{
  "head_dim": 128,
  "vocab_size": 4018,
  "norm": "layernorm",
  "qk_norm": false,
  "bias": "all",
  "init": "normal",
  "init_std_up": 0.0323,
  "lr_head": 0.00545,
  "warmup_steps": 201,
  "schedule": "cos"
}
Each number is 128 + 24 x the weight over its row's rms, rounded and kept within 0 to 255. Layers, rows and columns count from 0. Numbers have three digits each. The size before them is the row's rms in percent of the matrix's.

# layer 12 MLP down (transposed), 1536x384, rms 0.0447, rows 1196-1232, columns 192-383
104:107107144130111096117134135085129143129111148124122099135100111116114157148104107142132151117127120092120118131144125109126133093092104139093131094135113171132184127148123165107149152114115131141142153178132107103124163097136126115134123132125143120130112085109112149145127131145149176104140137116110123130131108135148127112097130098194128139095152127093146114096126147121090167142182161080126099088177145089115143133177145160113180191134071168106130128155116150167167139113133162131126123142093134163120114140147107145181115135129140141119126084172134122117122108134122137117
092:114093105137163124125136099125144141140143148111148093122128136139129148130150142121140112088128128155170141102110125109095128134135144128080100115120099153143105119096153116089108145118127152099128122157106108117123124101134154101050134160141105122149150155112121137135128137128103139131075124119156127104125117168088113105140162088138115144118095147107124112074099165129121140156141114091086138142179120100143132076133143117100116091095148120118141160088147179201148141115131125046141117162131103080113134138095156137124151111144132154139148112119112140154157121114088165138
101:108142095138121114148128146115107124087172122135136155121112122119102144148091128108129099146165097134147119121120134115114103099110139126122137187119110128098133138105140168166157142154146154115112121083106119116089124112138119121119111135121130135122160104117125164114138146137171085111140087131138174127098099143130145114144088112144112110145075088143160150124077118147150119114138156123195163150086137114082152135115048117137155126127103172116152170163113110136149144185135095152135131119135128115134133160155161159155124141122129146172121162092102144134129087196083156114
103:162197168138145173124113147146130132153152156089095102089133097069096080091092163141161115120135150168078118112118079172117097124143115112164118117138127118164167145083106138136119095136155177150123097111138129133169102109137094128120131139129124120070132097139122183144136138159118159106142156133165116115144150099112131103116125160123111105106147159163212156151114160123100135094134122134142100146142116097100136154130118153131103101159115137141102140110135122131134100132127129144116152147151171143113125094151179141167155096131119113104082094167135130150142155144139115115
095:116131147112150146101147156129114109160125146137154121172115166151137110144134146159119106128128088088101177103156141118125097101130154079174117168159175123138101116069151105176128143129144125106152108132137110150123116111130116150114125121164132173146123088111097130111119172140123178147129131102115098139136094085148128127134132126113100132131101178121127157147143138120112131169161117128137128117120139094144147136085121090098141106155130154112145086150143086113110112144106136104106139114136143118120119108142144101104131099097134109141154076111153115125149126083133156137
106:128109127139138094144163169162162108129139141176152128136138096114125126088102130140117084103124139148145137149096130154111126087160163139126132130127109137098157139092129088113140076117132153113117143118097103143107141130188141124119115119115131152153185127151104114078098110182127138164141121105157153160112133110167128100153131119122115094142094160105157112127152111115120119143131104116129170102101122161180102131113152176135158167115145140149146097104114093162112186148118094141148163167141140124101153119167134118133155117090096122135134064123138120140117142147144152121
093:134142122178147112114119127122092150196134141111099128155149098098139140147148126169148122102139132114087119108142172103129123072182141164091139119131098142118159157106079128116101137120116132143092111141165139137152129167121141075151114166132114165126129136100145164157152151169161132122174102162119150078116165172134163130137106157139145103135105149110130123084134140123135124104153143090161145147125121102124116074116132172155144107150122111136147184098108108122123109119180114105162148088106124086169105117140121108104100130116081155159130119159122135148136139120104106096
097:101130128105115144096136110165126140123105145113098116149101096135127148158091142128131167133165120146113145131136133131113167122128104138144121142137107153150114126159129157149130145150129128129105156119146099076122099186184114111160109148117140106112139101138125123095129138130169127094128154137121147156118141144112165111110123124142119099125154108150146125146156150144105131111120139073132125181164155133121148151126154142089131119101126162135107128150193105111160115136168114097135115091136155119121076132120120137136138074136118141123068141128121083107147098132135133147
087:147177102150170116104110139078071159145148148105131150121124153127067142116134080159142068134172112109157108117140148109122127137107136131127119150130122107144134134167108163095123099121112114114133101093118091129129147152122186157137119112137146129141127132154139170097151130134155085143136092107115127125082105135119139132125149147142120128078143129122150114110146123113101119105104117126156111108200158133103151151092127109110139153133113103079130160167106153115069135109158143139125108153138104125111127127098105116116149113117112130155152149168107131130123097127106118084
106:096113121131150185134129079168122123099084110113163124076100135114100122115154151160089142106126118102103162115099088146140108133110108130112146089120141115152127113183117112156109120146132123147133136147122155152104119113150170148097127124140126139067120145126127126183112137123126177080156141088163180109154085120108155130101111136144114146114131147122148135113132128141137144142107105160068160111122095115096152123118097122180083150081134159118094118117133166113118179140134086152119130163136140115163128127116160170088132108161143131089105148133086204115101102121128156123
099:115126133142135165105161128113137125141131111138146141125135128146105178111147149117135158126142112115075135138140128106098120154104121094133143099126118121118117133135147127138151137141130135138088118147138122143134127187160118121127113097079159111089141141094127079170077124137126091135151157180146133119153127167119116141090119149112137126115076142148134134149128120145142189164107077130136115084096144143123139172125134118126135108143196133096091137120110070132131138150094163122132086118111179128154123114135151151159156125119092095159091163123125163126106148139152079124
108:110103143149140136104126141159136153134121134128130122102117102104133151131128083092092150128143113104117137112070126155143126125114074139068134111095116161192136141114136159131140127085137128141093147168117134113114125096143104084139095137138170116156131129121138139143122127117109128129132089138106143083145170115127138084150098111153135134106128114096101151071164138125139109097134162144127146110181119097124111143110131110120108118155117173101147155147105134065169136159174138127098176103102121118124152184164111204089113114113117188145116103159059112166124154110112109120
101:121105140138122129141155125138125135124115132176130110136100145110172143139161148141164094157133083117140093128130146128074150169135139100147134076137146152119109149154121100139131156135152134153109119131125123120182137134140143153116086139141120111128133121103153145166122103166112125145142141111159174135126144077129110183143107129125092137130097151136160185133135123193143089079138131105114164061118118115133116121162153139162088114137120150109114154117122127123093155137106112144134123153120140129110116122127117094155128146118097144169139108125103112091124134176133147126
088:113138177097122125130098132160128118160164145147132117144156149139107074136123140127171125119123112157079127124097113164099141116154155159161155168161132165152110126114137105130155148110183135141105129131149085116179110117129101151097146132181105116124119105097117145141152096134140128093123088120158137102128120116154152135132134140123102115158191118113147152139151107169096170121130179151138148155146137108113156095107134099115119128116102169124189128156104131178114144151099115137086125092089147071141141151085093115129130138122135130140136087134121129108112113123131106120
102:099160084100104083125130129132147106144088135157148154120103120141154113135149123127110120140145132145133137106126089159158109121139090099094081143117123170149134104120120092095112132158155149077099125106132144164116096127142105135098134170105090137134127150151113145132122128149115126107143113132137103173140148113106100113124117133109109105158129122142139154124125144095128136171127118143127150109133079119166123107161110133113148156101118157127140101103087131145138119169128102134141173118118129168095133091169123170115113159132109153116090093127108121118120121128098098093
095:129113157190161126138087118148146138118107152149096097084102137080141116118116120101112173104130150136106110120124127115118131106143117135124088126123127123096119144157112124135157151099126119157065102122109135111160157084090102166160128120169125153120098096147123101085125114158128142136112153134132103104111094135112180110145148127138143135142175159083177137131134132131103133136120147140110126109096148145119122126068087121140137118142114145123129170139127118164087165126148125120125158124095109148139091125114151164103140121116167158106162115123115117162097120163198134148
101:095124133113161131151131126140134125104146148131097139126163110089084128123157123197077132095139134142140141113152114098109161118147130091119103167098140134080104104132104119093182157081070113131094140126106110155101158133156105121142140109142109139078154134168149135086110132168122160148170157121104157133140156065143176131147104123144141127126136129116150140117114139116119152136173148144111124102095090122119106156117126163155152119077145129137114131099135096134153079139100128117150148110161137126141119121150189157094153139150121128153146114130111087104103177106122074158
104:125115157132156134114113152136094147134137143150099109124146093140152134106111134140120122116080145115163136132127132133138166117132148073075120114101130152092169164144136125137110109157118152114149095150079072109137109127104141133147153133156111107156094170116124100160108131148127165114127172133081145125150143130090135142097140108109122155112106098082127093129159146138151137147181086134088176122122113127115105169128144104123114178110113113143089143081164141115091124097113148115080126155129133110094136119105115109115140083111137160093128101095152143113134155129151183097
104:149117115158104056136114098114117115136131100105137135111165116104143150111097122136073123131136112122096166110151120124154129138144097135106135143144122119117121113130146129124100134105099113140111151140131175143119126169107128124105131115109170129137100163125112118130116162176135139109069145082091131153129128044087121108122102175133113121114166092155100133137134123107100118130146144130120102135157113107092159127151134161132095130120185095170093123126120162130118091083170153170158137150104156085112145159124163099140168136090149146115112112074126160199110093113094141181
087:148113119117157113087147130133128093084137134069099093156106146115117133139138133159192105117169097140171127113097139095128110116151083132136080089108123131122116109079123148108113147157107128151136102170141149114113100161142128129154136124120127131136171108106137161094118094124104125134141137135091127121115109131166146154098134133111093130102149106094125132137130169112138092154112099149080118111132144108125138131134118151122135117151142173134080120090125130111121102143108171132133124122118132128112101115128136095098110125109168140122113113150098106156140124115120095084
092:107124119102144106173138138121137126153119105108124143111129128096157169158170085096132125109155132111112144120151141118107136104137118140129128130123105129098124164126135115164127116153118104127140116148142124101097101162182176132136104135193100147086172095117126150137139110165145161128140100122121105119077147148119160151129124151118080123146154133102094131126106133117131118116146156129143171151099158123128117101117130132148154087177122153138140090121099117135123158113187143098152122121129140146146130122131144108099162111071132108096126058151147140115141091132130103122
100:092140169122117100091115142116125108111117098151112147150113139087166143103152108130136100141128141126147102126120137147146147131136131098088132100101092125144125145086123137112109097126116126134151076112177119097104136147169118088143099145122119108115090158138118171101112119155101158132152140173162115151154140120142114074117127119118142139106113119120058161126151104149125099106160112140131118159113161174147110123140172091118102144122134159131158160132140129128143171172136113142112171125106132133145155113109124124095066119106112158099144059126158140148094128113175083123
091:141116131086127111151130135131144089096111104121122181116137144094169077128098142145115179128157118127127144142169119129098123174100093144128099098195168143100146144151147160125134144074141127095095154138154109135116126136108126134103107159108080116142133166104144133106117117129120153115112168100170174147122131127136090135078145132135100129126157123157120076163125109067089108105177113144113143133131117079151187150099111138126145108074087134173151115127101123164107154114126133088170124110151103109138136141117145131168117176111162127139135072107112135107149115113098123160
109:114114118129135176139173132177156145148124107129151133128149116149099089107096107068111120123087138159102096146101122151130118167163126109111128138127130100121112120138120116129159122113105118100086134134094117123149103083128123124142108140132121107155147148146174115111151131163145152144117114112145145123150141136131178133092088149131123119137125095128106137109110108107130174172118204153144147141118156145114121147104185104166150124099127165102059124113113143071141156141114132109152152120137111087110118123155132136098118130105159116122143107095133139149103182133114155133
102:184155136141135075107120153079131117102149109074110155098104144138126138104113134121144092141153128126131140121117144125147178148139117151120112104128135144129139165138135105119134112150140178126120173117069078127077109166121125144096143126135121161118172109134139157157111127121125103127180105104130096192181125133107117157115172159087113091156164138141148087155100131124057100106106119078166106148117106092119069141119128114135101119145162136141129160146159138113113107148102098142143122114145146135068135123145116097172105112139114110099096132150174173064144107152109120118
099:110212128120086137129129147090130119163146170101150087143114164077166183110124151146172105140129136097102146130102113108128100090131109122118166158128094147126156149089125097138079118150144127141109132171112084122122088150110127147126129173124132123122146096102123154141109141121135165131107139081153128117151090113117107092101103112106132137104114155167153112073112120156118110116183154104139111148113169116108159152151153104117137122130107108146143150119156116151127134147128086128148144130100094102157099127150122119133154139086122151123111058139137131127098175106127105110
092:097147080141140140152109163120163113164125142087100148099116151130121129089126098095126101181143099102141157139081070084100125106150099143150110129137148098150122142164162126148136165125150128136088107162166124162131167145179094133114150109159137129104094116098127130128151068088117123121127126120137128100105149175140142109108115147106129144129118149105168182121160115165117119140151128164166101133156133158115111103143136124118145100174104141108094113156100154136185134110143131140137107112155159122165102117148141139171212112119146091172079114164106122099118116130148141100
102:139131137132136127122105116137175154151123107091111138104085115101148112124117102111151151100175140112092146124116136091130086115137070171125132141151100136185105160188103073116130127113146116134118121132177152140148120148103119118126125144188144126157127114169164162095129114104122150134136104163131104149131128161141112127127114145111127078176127127109132142130081134175133092154126164099161135133166108114117135132140126142114107150092098103166163078126126137160099148116116137149107113114132142110147109144123138120160179104138120127161174118150109107141136109059126173128
094:155152104129180172101159136150123145124150131114122119121096120082130117133119116145087163134102122156120165141094139130133154184169144144117133095111126125115121153106149144143130136130155147155096126163129111144113167106111153103107094108193142119082143091109138136135088136127118182119106119110127130137084165120101134121175161145185106112137151110128166122147152150163157163137132158109133148171159136099133139102074123116129109144108116135132085146110151162157159129177118131121107140106132158124112126117152171123143162112110104126094129130166105151156091137155145077164
114:128119168158164115168151147124121150135097137141142146104166130166141098105159138105089146112184112113094104123135118108138146150118101116137123145205161099129093158120105127053116168138128110113123108132141164147149100153107092125136183108164181165145130115108106176159098162155146170158125150120126165122152123110100168113163129115135105118092124112133151157162135111129123125126159122168139102156139115104105097098153157113091124173107120133146151113096112107123126152095113121172095139108169145138133135115097111113105145097113155112129089083099091144143133123127106138115
099:186101123126134162102112121131112133126107149157117105146110134122138096132169123101127093113207130137137120130160121118131125140090129134160122156131162115117129122151151120127095119067096108120137098098092085078102161099109148126101099139075083160138130157116162109160152103125130090093142140138111135111109120090089173175173134147162100142067125160115159127128123112097118108165091119164098162053129109105150131135114175128117126141113098166140170158130122138107139132143135107144129123119116107105138089170154147133138154112121135104097144144124107158105138151149142115145
100:092089173100115135135153165138149115142113121104075138129113144116130141150113097108103143151135196117111085126121139124140156084120127139149121103096112134128171138136152152091144120109134143164149153152172072158131131129123106140108152141132152096085140165140121110120144178096107144131117139106102114102120134109129099154147116123114133106129171106118134086113104166141128157092157154135141117130120191115136121139163114155099083155123113130130144134203164121117149110130072143133162107106137127118114143156164120152142099102103151142149119111132100079139132114138108144146
097:176140101122160152122115102101145118167088139102113129119112134122107134134136145119068153076114130155131189178159107106124104106122113117193134132157108139099147128086130112146166135130120155145137150116064111110118140125126126096121127131126123078100147161130131122122129161124163134144129132165140139120126160160108168117151129109109105123136129150107138082116099081096136081118132126164182120094116111140164114150089112137125153108111102120123077141127138132181144136108116154117120127113162146129112137104185142167106114086109132102164140107095067139161143153090100148130
106:140131133132173145136115167164102183150103117150100130105151113090155089138135150100178181101124151103130134123103116106128117172136107109087094123125146127144113127102098189113108143171109149152144121145111097164103116122135119111180108106176102154105169082133120110179158134140134163089111115121128138112098109160176122151157096132166154081166106121132103135122137137115080135090160156149110155188113130132099097138100132139146145078108127042116121184096126156111126138115113121169131118121120122167168120079112120111130108136109146145195170071119108116123134152111095110144
100:113110097146138114148124106093135096104137119111144127125144140116098134132111129155117083112110162156145129180119129137111112139167158131091156118110122127102131165085169141130107121145183130112089153117102181141103141123161139092166136135125141163147176064106155149114158116100141169154101142177095158095147147137133134126124093120103124141147124101104101111180115133151159176142143090155154122129162134116195103108163107113154146140140118153122152133118128114122142094134121124134121112126130105123141105115146158128108139097137091111180093136102085138101104110121109138130
107:146095122135175104122141125136147137148127113144122105154117077083118085114147105117170094144131129136109128130123162151157134156168086112122135148093127126116124099122140139109120129139147075134114121149126096105121161157156133126113129159150132138148102130143149146100158137091123089131134125127138085126131102132150164110097139097115090100142116158136136183137103139116167117097111148141113109154125125121172099131125115124127092123152104183118149113112110088111129098151120106143124167073173123098123140142099125138104111109161194104158134153120118114125082136158145135138
095:122129164155098128075150117169137124149158151129104121120064116094118108137175146112193153149141165148096145148107072133097099155092135124097117133116105125100144153125123111134159084119115143121127138119140104121101131080102092127111153137154121089094138140146066137150116150122097178122143126145115137103160154160116113106103126149135091136069130185135101094099137148103111143114185157095159121110119155148141105112101114132120108151122096176159112096094107106096156113152118134141110143113132109128092081106171140116146147100117133106118093063122131107108138149118167112153
# layer 12 MLP up, 1536x384, rms 0.0512, rows 1197-1232, columns 192-383
095:130143129096090079158137126138125129088094095105143160130111117159098139136116092103165104149115164126125118111094131170151118136157124155136180108150160109078118164130157172152110132141109119152140123099117148148165148104114136096140116111165118174139119105159135120106156097128143149168147130115145096164140108156102150122145112160110136127171122090108169147099167171107113120130149101127127087135101102137109107135139126143141081157213121151098098093136098134067082107141103128165110126138138137137141105130145067115164107155121191099156104105089120113114067124119147161187
104:147160136124087084119123168089083114116136182123128105115107161116123131121131119148133123133117090092144131133165121126124134073141118123144149119128121135130165121131146152136141164114143144106159099131068144149087102108147116153133146128119085130124146112149111147147125109191082082167125128126120123155145133125144129152119128105072122111087137114160164141099110073094091131124126107109128126083134144172102151151121104116117117111081128109149126157130151130102179156132141107112179209082137123126148162123146112112150128167143110162121118127175126165166179109156071169109
103:130102123127151085154118150116154097114101083126162131159121159140111159165124110141112101156136138144121132126161189118142102161116170112127144116101138097089124139109154117109079162136125126112161173146142122115101135155125158108133115108123118137165129151131140092124151104097113171140065148127088127100145168133174114112101143118109105166139125141130118110164124121120134101129156175129114148119152137100147110126159141154088107156123143111100169104117137167112130160121127105117175120132128133139122119165121138064096072175125139175129132091112144142169096148173114097121
097:143106115152131151118109142131142132116120119093144108133122131158165120138144110151128103133130104174093133140162137165182082115153169129148154120175136124143139093165131129101121090125135136143114080100130170119091139125164091127124156095119133156113134162130151155143153126110128175111104109122089115117079117142090141125109129155141124110091099155113127134133178116117132081127189112129120160131095122113139184146110125103097137163160140063101115119159111145122109095098113096119076125125123139146120150081119114132127182161130113118129127102131104139099122080127124120163
098:118116102136162135139092123138108139139120157134138137101107118140121121081121136150135153115126115119134135110108155117164130111111132120115138116136099112135130154148083126115116120123117112125155109106124122143128123086120085136131139146195152114118125138145107127165164181111106198134112143148087109098117142144123093105123118144110121120148110095128147123155174132134112126103151136129148157130171131132108127165120132102135169123169082100099116124143149134140146151112122133151090112133100108123105105135077128138158104119177186181203110116131128166132155146129099133143
100:115126158106099117154122179136083163134121158178117167146129177169122128112106092137092119150119156126172121087095127145127113110117132094170121152130126177084066166116153136093146122138086129114151153121130129129158151104106141118143162142095117139109174118136114112104130078154136134114119137102094113109090116117140156142125155162158129105144156111118165116130113126106146126170144115137115118122127142178137157106123101108138119126173132137103121110107074138117141124151089117130147170150149080215133137114118130126093129127141112110138115112128094102135108156181126128170
103:125130114155115080184119145125130091132134113101151119133155091125127128140165149120097115158112123130144142122111154149137108104133121109132111121179139130088099102108159109090074111153169116128121125173113110116150153115137119138156171134127117155154131124109172118156125134149093133206142125124114126098111128109086071150161155149106123158154130130164089115173134116140114147088164154146119136143159119107128091136187132134123118135142091124130144119154152141116140120076148143121136150147123110169099117152135114092135103157109090138145147109117144094151145145124111122110
089:107131128128084122123145105160168113131117132159116110082147130156155115113129157104092153109094151142104129155127117135123070154155130098141153107108115122106128131127123127134110149162152120194135144145136189124128135113128100121082142157133128113121125149100162078145112157111092170129161170131134111131121106121120129163116128119117126159169119098127113151172128153142156136145157121147125205118146095112119100119157144161126130133122113166140121091124126145133136088121136132126134148097168154148092150128149101137135122143139110135131112098099133120110118165138120137160
107:168164113106108106119154147133099136158124152163129108169112115088091136170103132171121108154104131138138074120143113136135139130134162110111121156149091100151098145147083128128154158163086151151109134075114111161180159092113097144163125118122134111159125128153121088054118116106165167178099101138105059111126122147120129116146136100118135170126125099121147158116142070153132140113155132111123093153113170115056118123141134151158084120164118104106147122155128124133097180152138122089135185137134145141095105146133118125142134120145126143102127117099159099098128142175153148110
104:171177158120145094124163154093119103124138097099164111155168121114122133120130121159107126086161128096146119188089159128119133158152104155131201156144073142118100111189114124100150116127152134172168098128121129146099140123133098123131177105113161144174128172127161135117147121122120145167087114127097124111162130091136149141114121129128078118138157130143160151129121152119114119137136166119122110112121131110110134092119162162101130166156122107109144132139094147128152180067170133101111131117120101122156098120038107108166110114138159126139164103119153141108121161141135109152
106:137139104131111125125155150150134148167120128160124142156116154147116131109134130100129065154126098149147142112156163117135137142189125113108126103151134136126102096141103137126116111153110147141182102120090125121126116125160105143100130173120114102124149128166104115104109098121104131127138139122060100146095118109113138107136159082124113132116142144164168155116098130101109115147152169093138105126125138154116136174115189143137103100148129127134135121105091135134148113119094108114130106144159112148146132161161124127193109126186097123105097137081131148141181127127125112105
100:096154097122125121152159136132136120106156146105125125134100107158161131162063154154107129070127077126121091106171131119142124143135158124111117105175136121152106147102171164101100135145107139128117137132094114111123117103082116099080164139138154134130169101150090131084112133124146151154097130088135095097165133106051117142151186139103147121113094122131121100117127126089137095135145114094144141152162114133071144106112128098134116100156154115108147129153142101111145165138092135146108153140127131166106133111151115113086127166128156144135108099095124130102122146138125155121
092:153120086177142142115135176166120131144129101107104101131098117133106140113101120121122093132140131134152122133150119178126177103150140142100142152128131094153108094120137114112182122103108121122123132137111145141085112101126113142077118068079136088143189146126101142118141152118072111123136163118135084154159131146094081134117115096094117115117089141165122158133096097163197102109141130131119157130137098102105119149120071129207159097138116093131163137159159139128151100143100147118141167144148101093099164149129117119101103110147112210138117130120131145128168130128165150117
102:126137148134117084145124146096113094127154132047178129098101146145154137138114149128139137119133117139148108126149143122127125144168107158141106174145145128129119134147141172110126089158125108108131075136116121128167146112099096136102114119125136097130094090108160145137160096150152100128131123134138150134111116104104114106095144124155116090111160140128162116122131092113110135086142123117116165082077092106092106129132175138103160146107087129146136123161158105096151129107148161144176111112127161109105102138114114108166129152118114138141133121127139170148152146124104125125
096:117125126130143124116110107126136121118132137111140133112103113139133163123136092145091109164151113112134121119138140131134120125149120062148148134102126096124184122121134123096086134183166110097123123145114172101117149158132116148120118134118132142140087158135127148167136115142148128133146142112090135112111166110143109101108134088082104158160122108133122136121101153123115166132119132085108144117133139171111125130109139137135109160103139064119125169130140142117154144158120088119122134107107185134109147136124121147195118085111077178133130133105152158151142185123103130097
099:104116083146152124116140141127118124151158093091163094134149169116132142090091109126118118109110119136120098121147167155160123127160140149125139113149131131094082091083131121110130128086144162141188139117120168073132135152128112138135107129143166136134149124116105181141126125155127149158127077146084111106117155119096129100129176107158104143172145122148103124145118102125127155155166132120109145091122114140124175133120159137112138092134115142142147154095124151104131141111137089109110151134127091112133119165108123050129079132108090133160148118161157138131148105127110175135
103:129161110105081129148155171157120111091141117117116126140076114169138152168122110162124141137108125171131135145078113140168112095146132118127141158144117153114095082161146115107138086144119133157136101163143097150172113117128092090090156142097084139109130123131150145141084124125130164107110119166129124145162144128088104145161147154170117153180104149097105124106111147132129142099128114121127087121119146120086173140130138137167115151095153168122136158129134116098123134140111090117137126126114129181119130094124102102096137168145113110143106132140159082102114110122091100160
100:106145119100128117113113142122083164125144163096166164132179162129138164142116128138146108143134094101121076130137149130140182117163119105110126126151115145129144144153075186151122135141110143090146176142117100119131139106132131089115139150140136135131169097170148124094114126127151152140102093111114134150144161140115114089136107086138129111124124108148120128121138135107165055120136120069123153117126096173117205127121173113125128110132147125118142136133102087073121108121122148091179127092102112138147141130131126124127142114124113118128100122121141156161176111127147153056
097:152130136090109118131156110084095139146145129104164157127103052154111152169155060111123095135114134162138120166147147119117134157132123094142111136114095082159111089114135122112150087115182110106148129136186135107099107143144169108115158116078104128162142155125145142130096128099154140095172159081135111127100151104113089108125154147100114100123130118158131154096145109125123129084110089097100135107089094138133145120111161141100142113145145103146139136137125125163118140127120094174125152147151161143141120118122121108133078118123107115094086131163113158133115139104099142162
098:131183118107106122112141144126115181142105160177162116159134108136156116118112148185105094111089144162142132089153124111125116148129150093124170114140127080124122114129134107095097135195138139141136103121110143130135167136127133141151122142076098123172145118105170137128108149119132146132136166101109094127138131118090090111108181126150126117140080103121167174132149142139131155128125085128095139115119093105106169122132129157149095126132117133147071138124134140144111113137135138128157174158177124129119171126101095120178163125140138124114081125149153123130107148123139134134
095:120110103150140101124084141080131100159130124149150136142106120116175143125072121165160110105118139163142108142164127096106073098133183108134139095129109111171137125169133153124143160141137073116143104156166143157121100155114140137108121149109153132093134164121171127142109141137135107095116153073159128117130168125103074157118165073145113142132114055133119125106143096105128153083151123142117158116102096144144141133153164125115155148171149138092105135124098085126130142123158123116159133143122110124095140167104128128100127161128096148138082108119149140107138170142110114136
093:149170131150126091170122151118092133137158101114129088137116132132127120087125111140152148132138135127119079128114150098114099118162182165080112154121114145156146119096172135139172139089157133151149120122113143137102138126145115129133118133126122118117158124115134131108116122137120137179129102149063107149088146112129159119111119100109108090114099102139105130114130152159123118137151130101099116166178122139111150115125151137155149130137061074144138115120159191113141171124114107126139100142124105142121138124076121093118113121154133144177104116141118143105156085145156141102
106:123151112109161122155112130110101107176122138091132135135139115158114143158094131175131160121125134137121120127126137115137133113169152154118124189128125120145151164098130121147112125126085109112112103144066134136149110145129144127114158135142126163140125085150108130138144118159144142151135117108091132109076137128176125033194151092154107134137097091125129137084124133088113125093140130110133089124129118153119129133112135122119106121152111065107138127115094158083157100163130166148120115153170150119128105131121114103136122135140090113140098113092099135125146115150124136117
100:151102153132110091100163142091131127125112105110139136147103141149105172148081132172138120152157130141123091148125165100122164125127197120148136125133123129104110133156110178098123130154127122088135165128134138124128120134133119130134105161090170103155162149129150118065102130074125111113142160107145125179139120153098084141130133134137098109116107100148126121130123123162171101116127140102130150127121137161116148152159111120118125159102159132160166102145089129114101086114140157137108192102165117126120117166115107103181108125110119155126106118095148138123153073157129146105
097:134118116162104125130166147115128106127154105101139156130111118141149115111067138129131102125113162163130130150134150113158092145136140094120149075131121034111103168105102163133103124123148103147141179105126182102126163136111143116129149132135139149135150138099163138068095162060073146112147106166165118164146122128134115149167169141139142163181103101150096113158115094138120124148151110118140114114103142129119091120087166120141124117145112118153140123135146121083107097120136098130155150141149124126096137104148126091126141129122175130123129110130161135137126092150135114163
097:123158169110111121140095114157146123119104135166174163128153126169146134120118123147139116101138140118146134152154179152161102118140138105101109101155156152149132103128142144112073132124145093132129137131138139099119108123109149156128107139141086151131144138117191141082132127118083147141133176131129107141141137127133119154145152156115116137133122097141149108112119120119087113084152087122119131118158102151115128128129164121121090121091143146100137104168119121171108110120148113160133123180189076123084115196096135100120118127101103098100126124135159150117117170146133163160
103:095132113133088108111102119126161154153100078135154132126129152133135144179121086135162115164128120142171118161153128129141127138126136149123120130150117106166146109120124151115123117122112124149123086138134156082133112133128108124111115130162098160141135132132134121124132115140145139163152123130134137127132118095094096097107126117098124122209111080150104142129105101145153106137114110129140106186130138103138170135126163153129113120155117135087137146163104097107147098158112129159143143146145160126180089185103140104145112116127081136100138120116124149142175084142113117102
096:187093096165144145150128154153111152167123125065143130116122102118101115136149166141096136147132137153082151147152149109146135131138157108096176108139118116101082088119145112148095140153143132115197129110082175157112138104145150117146121111094139119138135151134120141097167130093121130114138110103140130132151142173115145125125169142114079121118121119109096127137097146137111102141112092133083114115105147150141117164132130152130117111137093097115158088111135166135105161099124154118160150102155105173126149178139139134154133104184095129104126147090162120127123139119118155141
105:133135124151123080175156203098147120126144114122155172137097145101083123122151105155138128188119142154107157131172151130139114144139120118117156114112140125089136127089113117142123117201131133124094112167117157146125128141166108116101084160093133157129134103160077118092111158169143130124070139091115137158122088144136098126128127127081119133160107145129122163103121124175159135150123137077130119117134114126133131111128148122136120137155158124131145164128119114088143076123146082153154130130087170156117144135145120126132117127108059168138121111127162114135072108164089138152
098:109129097137136116117131128157129142156126110144140139124096139131069130168128043153154118148109139149141120145130139128126144125130183141039087169100134144110127131152138152178163113084139094109157156142111151134114134119096142140103107152122111157140188063136131122105129134130094110154101154110081089076141108158147125099144115112124132108132133069143133125083176083141132107155131112088137107114171133128131123151130095126136060126175135102122118145148127136122130114181129124149115128142121104118160110103089115151107104161128112149149107118122119119163129155153167109134
095:152099103120144139129114111134146189148139165118214136123162133122139138184108110117141172112090122114114175146089127118101115139159147121110163169161159119112090178131119125163127139089143136109107124079106163099108137083177123099105124132110132155101161137141123188103157119137107133118127137145142091119119143134129134075166124113132144132137145141110121166202130120101118098118137113100092148128170127167110166135091156097114122116129138150122114136101087142127113151105164141132146128128123098129140121106075129160097163128188144123127130106120168163110124098158105128116
097:098155113127088128178133166095139159126135160124152158108121147111123149136102113139142133136124111129169113133166134155118115092156126132123124112115133136109164138124147136129114112144168101098118116142153166103142098113081104119129105136112144122088102095125153139104093102168104133157148119035108073123123120142106099123166106106123112128113121113148102129134117123127150124133141103037119112130143109137136110133162148126167141133137143115121167136127149101078122131122140120154123128134097107147103117128150115123140108171106093154149125118114137171110180153132133135153
104:128109137156128103144152155120079174140137098133158140138116105162095145141101147082111068126132112120130156072094141151157149127130119112103114152126136154135119139134097096170125115135091116113140103116127126117143118108133100167111114110125114114143138095157101108113134056130120151115133114139125121133092119159125123105152126119140096127125141078141115102114151110132130109123131171123145166143115119118108097115092133124127189110154109084107156129132084121137210125136136147124112172114148083171156095149114145152115103159166091155124092108093181100145147141142119193102
101:124111143154101137139154143102084108185115138163140164146095129118115156168157121135112125116095080117172121097110159091144173118131144155105157127118116154130122147132065111107150162108146118110111124140109080112123162110105122123144091101136172091147143112131102116149134103124112140157164153061132132129133101104127129135094125121108141168189097120162164112159107087120131104119154137132152128119122130127083163139119134133144135149131161114157171126126092139097137150130148117133125146085105090094083082152121140115162119114146133149133120124131135093130147131139098120105
104:102132159187113085134082125098136176163170109118131120153106087146170130157127105156089112111142112099120144133107134149122151093113111049101121148133152106097110109099102134104151160127143090135124139135139149145135136139130126163159153117118137159121116162115168130113160179097121131155125136147128135135173178120097074121099108097117123120157104103111127167187163131096126124135156135165084153099138169128120113131120128107135105152101094117108136146133149148145133116139131127122099112086149123190123151136095135124155108134149143172192090117155124156169149086124130164114
093:145139153109103110151120119102141140079124143115148131123115127139106102144135123168108121113126117118140143103155130144132105124122126115108107126093095156103100092138094122151114101126124111150153165134125166106135164100110141142127135074114094127128151098154154146141106151131112108111099104107148132134147162141126139128128130157119122124133131132121143131154144124110121100087120133100127145139084133175150144132139096060136145112149187069123188115139108123089110185105142122144118149168127119144147131110150152116143104179109127172155107146151114104145123135105116124136